config.yaml
n_layer: 12
head_dim: 32
activation: "squared_relu"
norm: "rmsnorm"
tie_embeddings: true
parallel_block: false
init_std_up: 0.0304
lr: 0.0017
lr_head: 0.0149
grad_clip: 1.0
warmup_steps: 213
schedule: "wsd"
final_lr_fraction: 0.0
Each number is 128 + 24 x the weight over the matrix's rms, rounded and kept within 0 to 255. Layers, rows and columns count from 0. Numbers have three digits each.

# down: layer 6 MLP down (transposed), 768x192, rms 0.102, rows 125-184, columns 144-191
# up: layer 6 MLP up, 768x192, rms 0.11, rows 126-185, columns 144-191
down125:129129125132134132136130134126127139122129130124124125124129137126135117123125132121134127127132137138137125136130126129126112133132128127127127
up126:102127087165141161150129125108114116128099162113109105129065103157157146137090144127097167153113136125114121149093121161111168118129137136136113
down126:137135129111141147091125120121137104126113136137118117185139149135143144138147165113182126141126116142112106191159112129115127109115115104154125
up127:160148102121107152140138075119136140144181124105134146119102121111139127070137087150089144142141113161113159178145164146150124133139131149141110
down127:142159130151176071109116129124112139135111132125118118142110117146092132123124098129174096159132125113129131128188136148092114151140101115108092
up128:126068101121108133146139116131088120128107100133129148152099112053118113123122121116160124102126181112112098123119115120145118138118164115177111
down128:094068114139173147107149090108135131144098125110124131105107105129152084148069135165160133116144132189121119137091090128133167192157149094135131
up129:118132164115127104113130078172075122152116133134157081139116094097116122131171171149104157166099078090143158133135157135114121124162156127125140
down129:107121141131146096141112163087120159110174095130147107161106122162127073131163150118144087082130102137065122126141155159158128131136154127126102
up130:154086102150120108130174105147146083182142134103163167124105130112075125136111144134120141125119149185121146120136084140113116139140106149122090
down130:125139127135123081139154156125161139162144141151120133147173149153131081106153117177147136110150043103157133128097133137109109144155108105170060
up131:114082120126087146129160135112111135094122125096127122093086105136104119089161123166113153131095093100128078115131085166155133048157145104123153
down131:156116094139134069116158108092109115086121138155103191087159138099125097148072151111072121124140118119124140102126147129114147165121118124123098
up132:166111122136147123124158128114115107125113133101149118126127141127137132113108114139126125110149167123136107110120093099144170133136135123132123
down132:135113106169112155148127108150128177124131155154152119142119157153099138152156165138125139116153104147159103164118165114107134104142138129117126
up133:125107140129091137139132086130084159089170162130110106163118118128089123117125077196124139147099076091116140139121062170139099163103091143144119
down133:152127089128084113059124080085151109142152158159119065148153145155121128169147120142180118151109128126107080108101175119135118126124119121151108
up134:151151130069145112135145134142144112106129159126127150141167158112159126121120133120119160115093137157120102143108076147119102140130126090172096
down134:133108113097130140111109115161150124146158073130164145149159170172124180116065119192108115131071149073153147119140115134126147101130134077139115
up135:151134158121144141180136122146080171136122153142145155119131068132114110115129147099132101126104098158124127117095101189101142141146127140155130
down135:098149124135135188102137126170083147098123110140123115101107099176132127133119138159130112175158174090152176093163156123092070121121138056124137
up136:118045142132102182168136117112141121105128125124111114158105147131114116127137163128129096098076131146143141149148172158133148067137147153127112
down136:162143163138150139106174135137113140131106122121146157131124143137125134148085123142127121141123098142124107121136148124145118147184109158124135
up137:105148120149125146122149125086156119150168125125122131117119114127141052123110110132093169144140148157108081128144115156196133093131159122166109
down137:125172101136133142137140119159069177089146124129169118126125123149129165127108138119135123105122155120164125153119115131102122124130099106164114
up138:134093089081070134124125128092152098138132156156125126150153135156155117115113108109154109136124144152104133115140087123118136106112147089128117
down138:115087101132117127104112132126164138107142109143068137125130140156094140100148118123103127119107122117139112149107153127132100111126112148148156
up139:128118041109120152154139137099135118185120139110148134144171159091120158137130087153138076139108127195128127143083119208125073116051113139150102
down139:167109138110134153107138136112151137155130110137170115116164137142142117128112087123132133140111176088123166141171149147127107081094129143115092
up140:129131149111150166161111141128059122174145130138105120144157106129135122119136126171148098119123139174159106121095132149132117090128121142137123
down140:135104125085135113121114109110108122181080121114123114170139133159082113165115142160116160120093155151173146108128126141131115082098165128113144
up141:128095095147099179135183134142116123122134134109104134108129139125160153126150131114076134086138103147071124127123116132134127080129133133122119
down141:129111092128140162115090137139126106129146096122129181137109095132131116165119201093136074151093133123170131109153162098168146156110132150101080
up142:133131098120144191178140082102128133176127140131120071150137146166135113125130117133090100127089096150140118179070142160149175118103162128146132
down142:149126131128112094113124126110092182119132069207120132107051148109112141121109136129116100147123104089129130166140132163115139092094134112132135
up143:148147115139145139124120145109124123181171110101241119129121125156080093101069139130147120121121088140098145105148097129162172104116156125114089
down143:119120155146105076139118111157114114117127108096122124139158117110086134098142153104171143123097096118135105140144141159090090131116156087138114
up144:179103140122131130155149094127135128167143113138158108176067075150081111130125138145120144165160140131152119110108154144149104125091123111126139
down144:158142149154118097111168133164125122140085135171140177125142177133105151081114092115118124085161104142116126106134164083127147144149135096103100
up145:089156150136118150134126154163141136159159135118122147149133126086170129132137144125098172163117143131085148105125128145143128094125099129114113
down145:122142135129137118140130119127156149127082156119140117113124116119097114094127162126117118113154134116144127118129140111108138123139158172130122
up146:093122079144140186140151148138125131129191116100130129165101127142115109109090156153125115114105136167139157155123137127154116099145099068163085
down146:135137078129089076112094145092112149151156154154127129142135126130090132137117145127104146132120117125145091158157162163124126090134167157133110
up147:147134127129065117145110113123101119124127108060126093162077103152129116106120100138089128163088107130140083117146121132128129128111168111148121
down147:145130174123134145165113105084107159115165163139151103139144143121118109151117101160108099137149153140121106133106117134154156124103073104130140
up148:143069157143100154142130117099095129130139115125154127159114117108141128129100088173099142101128163109117122089116125153143094123078132139113090
down148:117115125112120142166149101121140112148093153142127076126098141157138121137156168084143123118123136166117140145160127105115118143122140169118081
up149:141137119102153117121141121154118095124151146132143054181142122124131110111124116110147169122140128143101106157135140136153160142125157117176099
down149:136117129108130148127169111110139151151132106176129135127115171118145111165151103155117109142092135162142128105134129101140058161121100152127122
up150:140140131141138138140127103122124094151118131097110102147122124078172089124152146113146126138093151153104072094122092117149159133115127118157133
down150:140171094146123161150149175132180123089148111134101152116095111136162103179099137127132138154092130117107056144144112159087128141152094151142130
up151:124100132103149128166150079145138123168109082130103127128149126150092125109128104168092143130163181150107105136103117155124089101151095089135139
down151:152154135116106148198135123161128122120154105117125152098188118131108130139172086166122163153151133091129128167121125120106118125089068161093157
up152:125095137081108133117179126162156100137119141133132118118125066100156119115137134154117118147116094108077119163122167099161153084135120160107147
down152:160111129110118096078139111126158150155129081096126125139093130114146132105095133088121115117148124159048117127134118132121158096148151141170169
up153:156091117093127129116187108118117138161103165138111113117106119146081145142117106158129072112069116180077138143115165181101090124145139136140093
down153:101097104110140097069119143124157146129189147162157163143125173141093135107171085124139144105119140127137120152109121143116120124096120108156164
up154:147098099109076148118107136077117054138120148141141166132084123128168154151141131148105114189139080150137103149152128124103112136107169105111121
down154:114131118097128148131128180158120096105138157141120085118146119098189116140154136153138126122134161101171109144163128134091172139138125155137083
up155:139098072168138128130140126149124117131162171131132132165137105110095126109107148098104128124082119137147119124156138176127154102150162122162130
down155:111142126099127151158143150195127106118152113098135097142198111116118068157100126136161162128108116127124117101169099104126127098139132109121135
up156:129137146150124148145101098138122118144144130155152061185107123123084153133125129166149112090084151110106111151051130129144147113107146100155118
down156:133140160163128124074108136078134136108121142144128092161098076101111152178123144125138113103123185101165157139149138158088133147122119152102127
up157:117136145130118162109181145144063102177151162105145125168126110145139112083138117148114137121121106170137157123129123110130161055110170113106135
down157:139144099128187122075118092140136139106156089171122133129091128109101133141155078144145139109118148098075138143124101121138146165148114114134163
up158:140171120104110164137145136123138102150170133103122122156108118090165095105141115134097124127119104169097141115119140124161113105095141160171114
down158:107115115155134154136116134108102155115107143148122110134108137155150169145098151129140076088141161129131146136130109165119133158104119164145117
up159:113145103125131161165112129105112146128132133107123114166102095106163140130141134147114116116151109139145168105124113113142151096111135134117089
down159:090132105130138182153116169101150142104104152102120088120146128115119135127128141142131112110117113127174149147132132100116112094119159142109085
up160:150099125162092175133130107123086088128120130100161100126104104101139121146122121142121111125142129127116119171129119108118157113098122175148101
down160:110106137140132126136113195108121148129086116128163121133111120124141142071140176092068127125111109100151086137111138126094119112151129114141118
up161:139083153103064121149164122139036154103168142124118126132101091146160083118142177147151139144124129117092146130108160169132123103120105100164133
down161:106121154139152102116104179146195086101108119106119174123153158138086115156151132143113119156117126162123131128124128123142116142172145098126115
up162:123137101134127163146131142128102131109126149115143072180115122094109141136135136141106107123109094115161124155127140104141150119121132124108150
down162:112138095106132147111094153109106120101089101100115117144147167128112107148138126118114130110114166092168127125129097131113123114115116095117120
up163:195117103107115119118152132077112162161134114124132071121135109139145100114078101119162138153139125140132100147127153188174103132117128124126094
down163:111127153165146134114167113182151121171132105126159150146106132113180097069129120120124138177112127132099147141111131131101145154134122115130140
up164:101116111147113177132128099156142092189126090079111152167151133123160078123142106133153111135125124127116142142084130169164107093095118164154113
down164:133145129160121099113117137144130139035150123122140166135127140117149129114124132133122117109146136159129116157123126085083132164097136100118064
up165:140158111130121172139103108141121137130114140067138114138125158123129132123096130153068146136088149109086114109102120151134129109119115144114151
down165:147129122115118166167121115133175142116115156134065128133092151144097158134155132121164165142144145108132084077117175104140107162100117098114113
up166:164131138123145163119127115107172160088122120128146134122118093091138101123113139115097164132123080114139129140134132158119174108061084091189102
down166:127131161174119097124126190141143084150149130119141145137147112105076130099156110129150102145137125154120161162127119165114114124127121129088130
up167:152128133140110122121156091119114111155133128096126099118092142086161106123146085144096140155146124163142125142126110104129085142127129143124094
down167:132129142134140101139127116134106126112107146117136145110115134137151161085151097135133115170117119157131128127108125079132151083108117091172126
up168:116146131154130105163128116146109116122125141125173112094125108086117152072121141165089128117157130129149122139178146193157130124136120104146116
down168:087098122117146161128155109116137157141114078113158127106132156101115111091134144113111167121134165122161160131122118133161131105124145142116166
up169:134147115161112138152125118159121108152115111104153163136135058134166106127101119148098121147074075114091114121159145153119126119136129130179133
down169:091106153139136165139149157096090156091138101146139102115105128161173135132098113132124138153140084126144128141121152155105109118138120107112179
up170:157083104108137107152156105128126155127120109105135118138142128117151115114150121155109096120143119121141123129161155119136097118127126128117125
down170:116094108153153142175106121090131134116118128136087154130138112139155096108154154189153145116095136121139162095169171167118182156117080140143130
up171:129123105098118144151097131074105136166162142122099144143060092101130143120133136169092131137095155189108098131090126102099140133095139096109114
down171:131125151127140131118165141133102117133102143087156108127195131132125172117106139085116101136137135140148160129152119102101102073124104086118096
up172:124110168117116170126122110114136117150173121109132127142133111151181135126144125101095113065099096092111171166110133195159167119128120111158088
down172:142065125151107149126138101148091146166133110159116118133121134132113110119179153093100134141112120137099144149154133124093101127118128120139087
up173:103109097130102151117166071145134124132165158111153139140178102070130120129155108161140140114108133186111150134123170121155107106058105124105086
down173:161131144117129092142124125113125073115170103118121112114066129109108081092101107130105120078115111126110143130127121153138102150195151101139130
up174:151148130123119141121169078120160120162121154086150159143091145131177112105133126153099119161118134147139143124148142165106175097114163118115145
down174:098108160117157089144093131088161126137130175174137120113099150135084136113109159129164140136165119135157138105143116105122114112144153080137130
up175:169104147108138106128150114093168118171163114111139098145117119107110104139124134131143108159096133170065131133134097153113155103080086169130142
down175:144113131139166093112149092109145136157178089134154152140099096116146080163144120113137113121089144155105119131098145164165170191120135106127158
up176:118102139093113121174122115120100118143135159118127095118125126134120113094123063132094086102126133122148132140113114138154134130126115088151109
down176:129159156146149118117148121146118126112108124106143097092136122152126151087125088108134106098178142091137175102143098131146105162132132156134113
up177:141115132093141150123151105142109132122130147138141125180132131149122098098127105159156124104116075125134148125126153126133166142140136122142138
down177:144154126125113089116106121106146168141130089136134142117128114095108103116075133083154145140130124127079152121138125136122130122126163130131120
up178:134127126108135108157099129136148140156147121101143094165130146095153110083078128132124077160155101116152109110120149122138152112120116125106122
down178:208139134102146089102085149136160112145158131146113153116134142141116137118124181140137103131119170115095150097124111147120155132146128149118142
up179:162114126142075127150125102104062133142150089076177148101137097147136132123135121133099141133117101105153099145108113131118115137123131116137095
down179:104106144142144114078119058109115160114162152141091107158127125135158168127142149186155105112124151115103133143122112116097107170153141156169111
up180:150114113109111161123190142118167118120111155139116119153125160105077101111138145106106166147149113157113124117093120140147131158114141117087129
down180:118161163119112156099110141182130102106131135121107125131080114115111165141119150154138125131162141153085129121146107137153111136136103130142100
up181:183146156119086171136147092168148150132149152139168133131096120160076087133118140149119107102147108135079150131158095082172142094076135116089111
down181:119127132100110153123075107106134071173096133124133171134106130172140093097128172119085060142092159123102112156116130076110163067120157099128154
up182:100159085124102104149183112135077108120116145132181105107112143124112101132111129163111126128122147120131128114150141101144156137119147129125120
down182:163161145115090164146125144096138150086204140143125124124132127117132129138142116160174090169105124091160102161153099115107099107143127149128088
up183:127164121114060128156164141150132088139122106111139164103109091107184157107117167190137152157129100128070117125143148168140101141085143110103142
down183:144105172119181115110129114164091135122125119164145089136128086158154153106113114106117120137132073137132119174121096081118156149146143100135161
up184:121117095143117150170105135099102120142133130120160117142128140119179084133114133130130139146093112141143136143136163109143123135072104115109127
down184:134125116164116167100106170151146110115111112146113154120156132138181141142152146163124107136174102112116151160127092141097102149163106143127144
up185:148103140142143171145162121105125096128118143129149133187111133148139128103128135131132166152116138177146107125073114158117132106135179168146108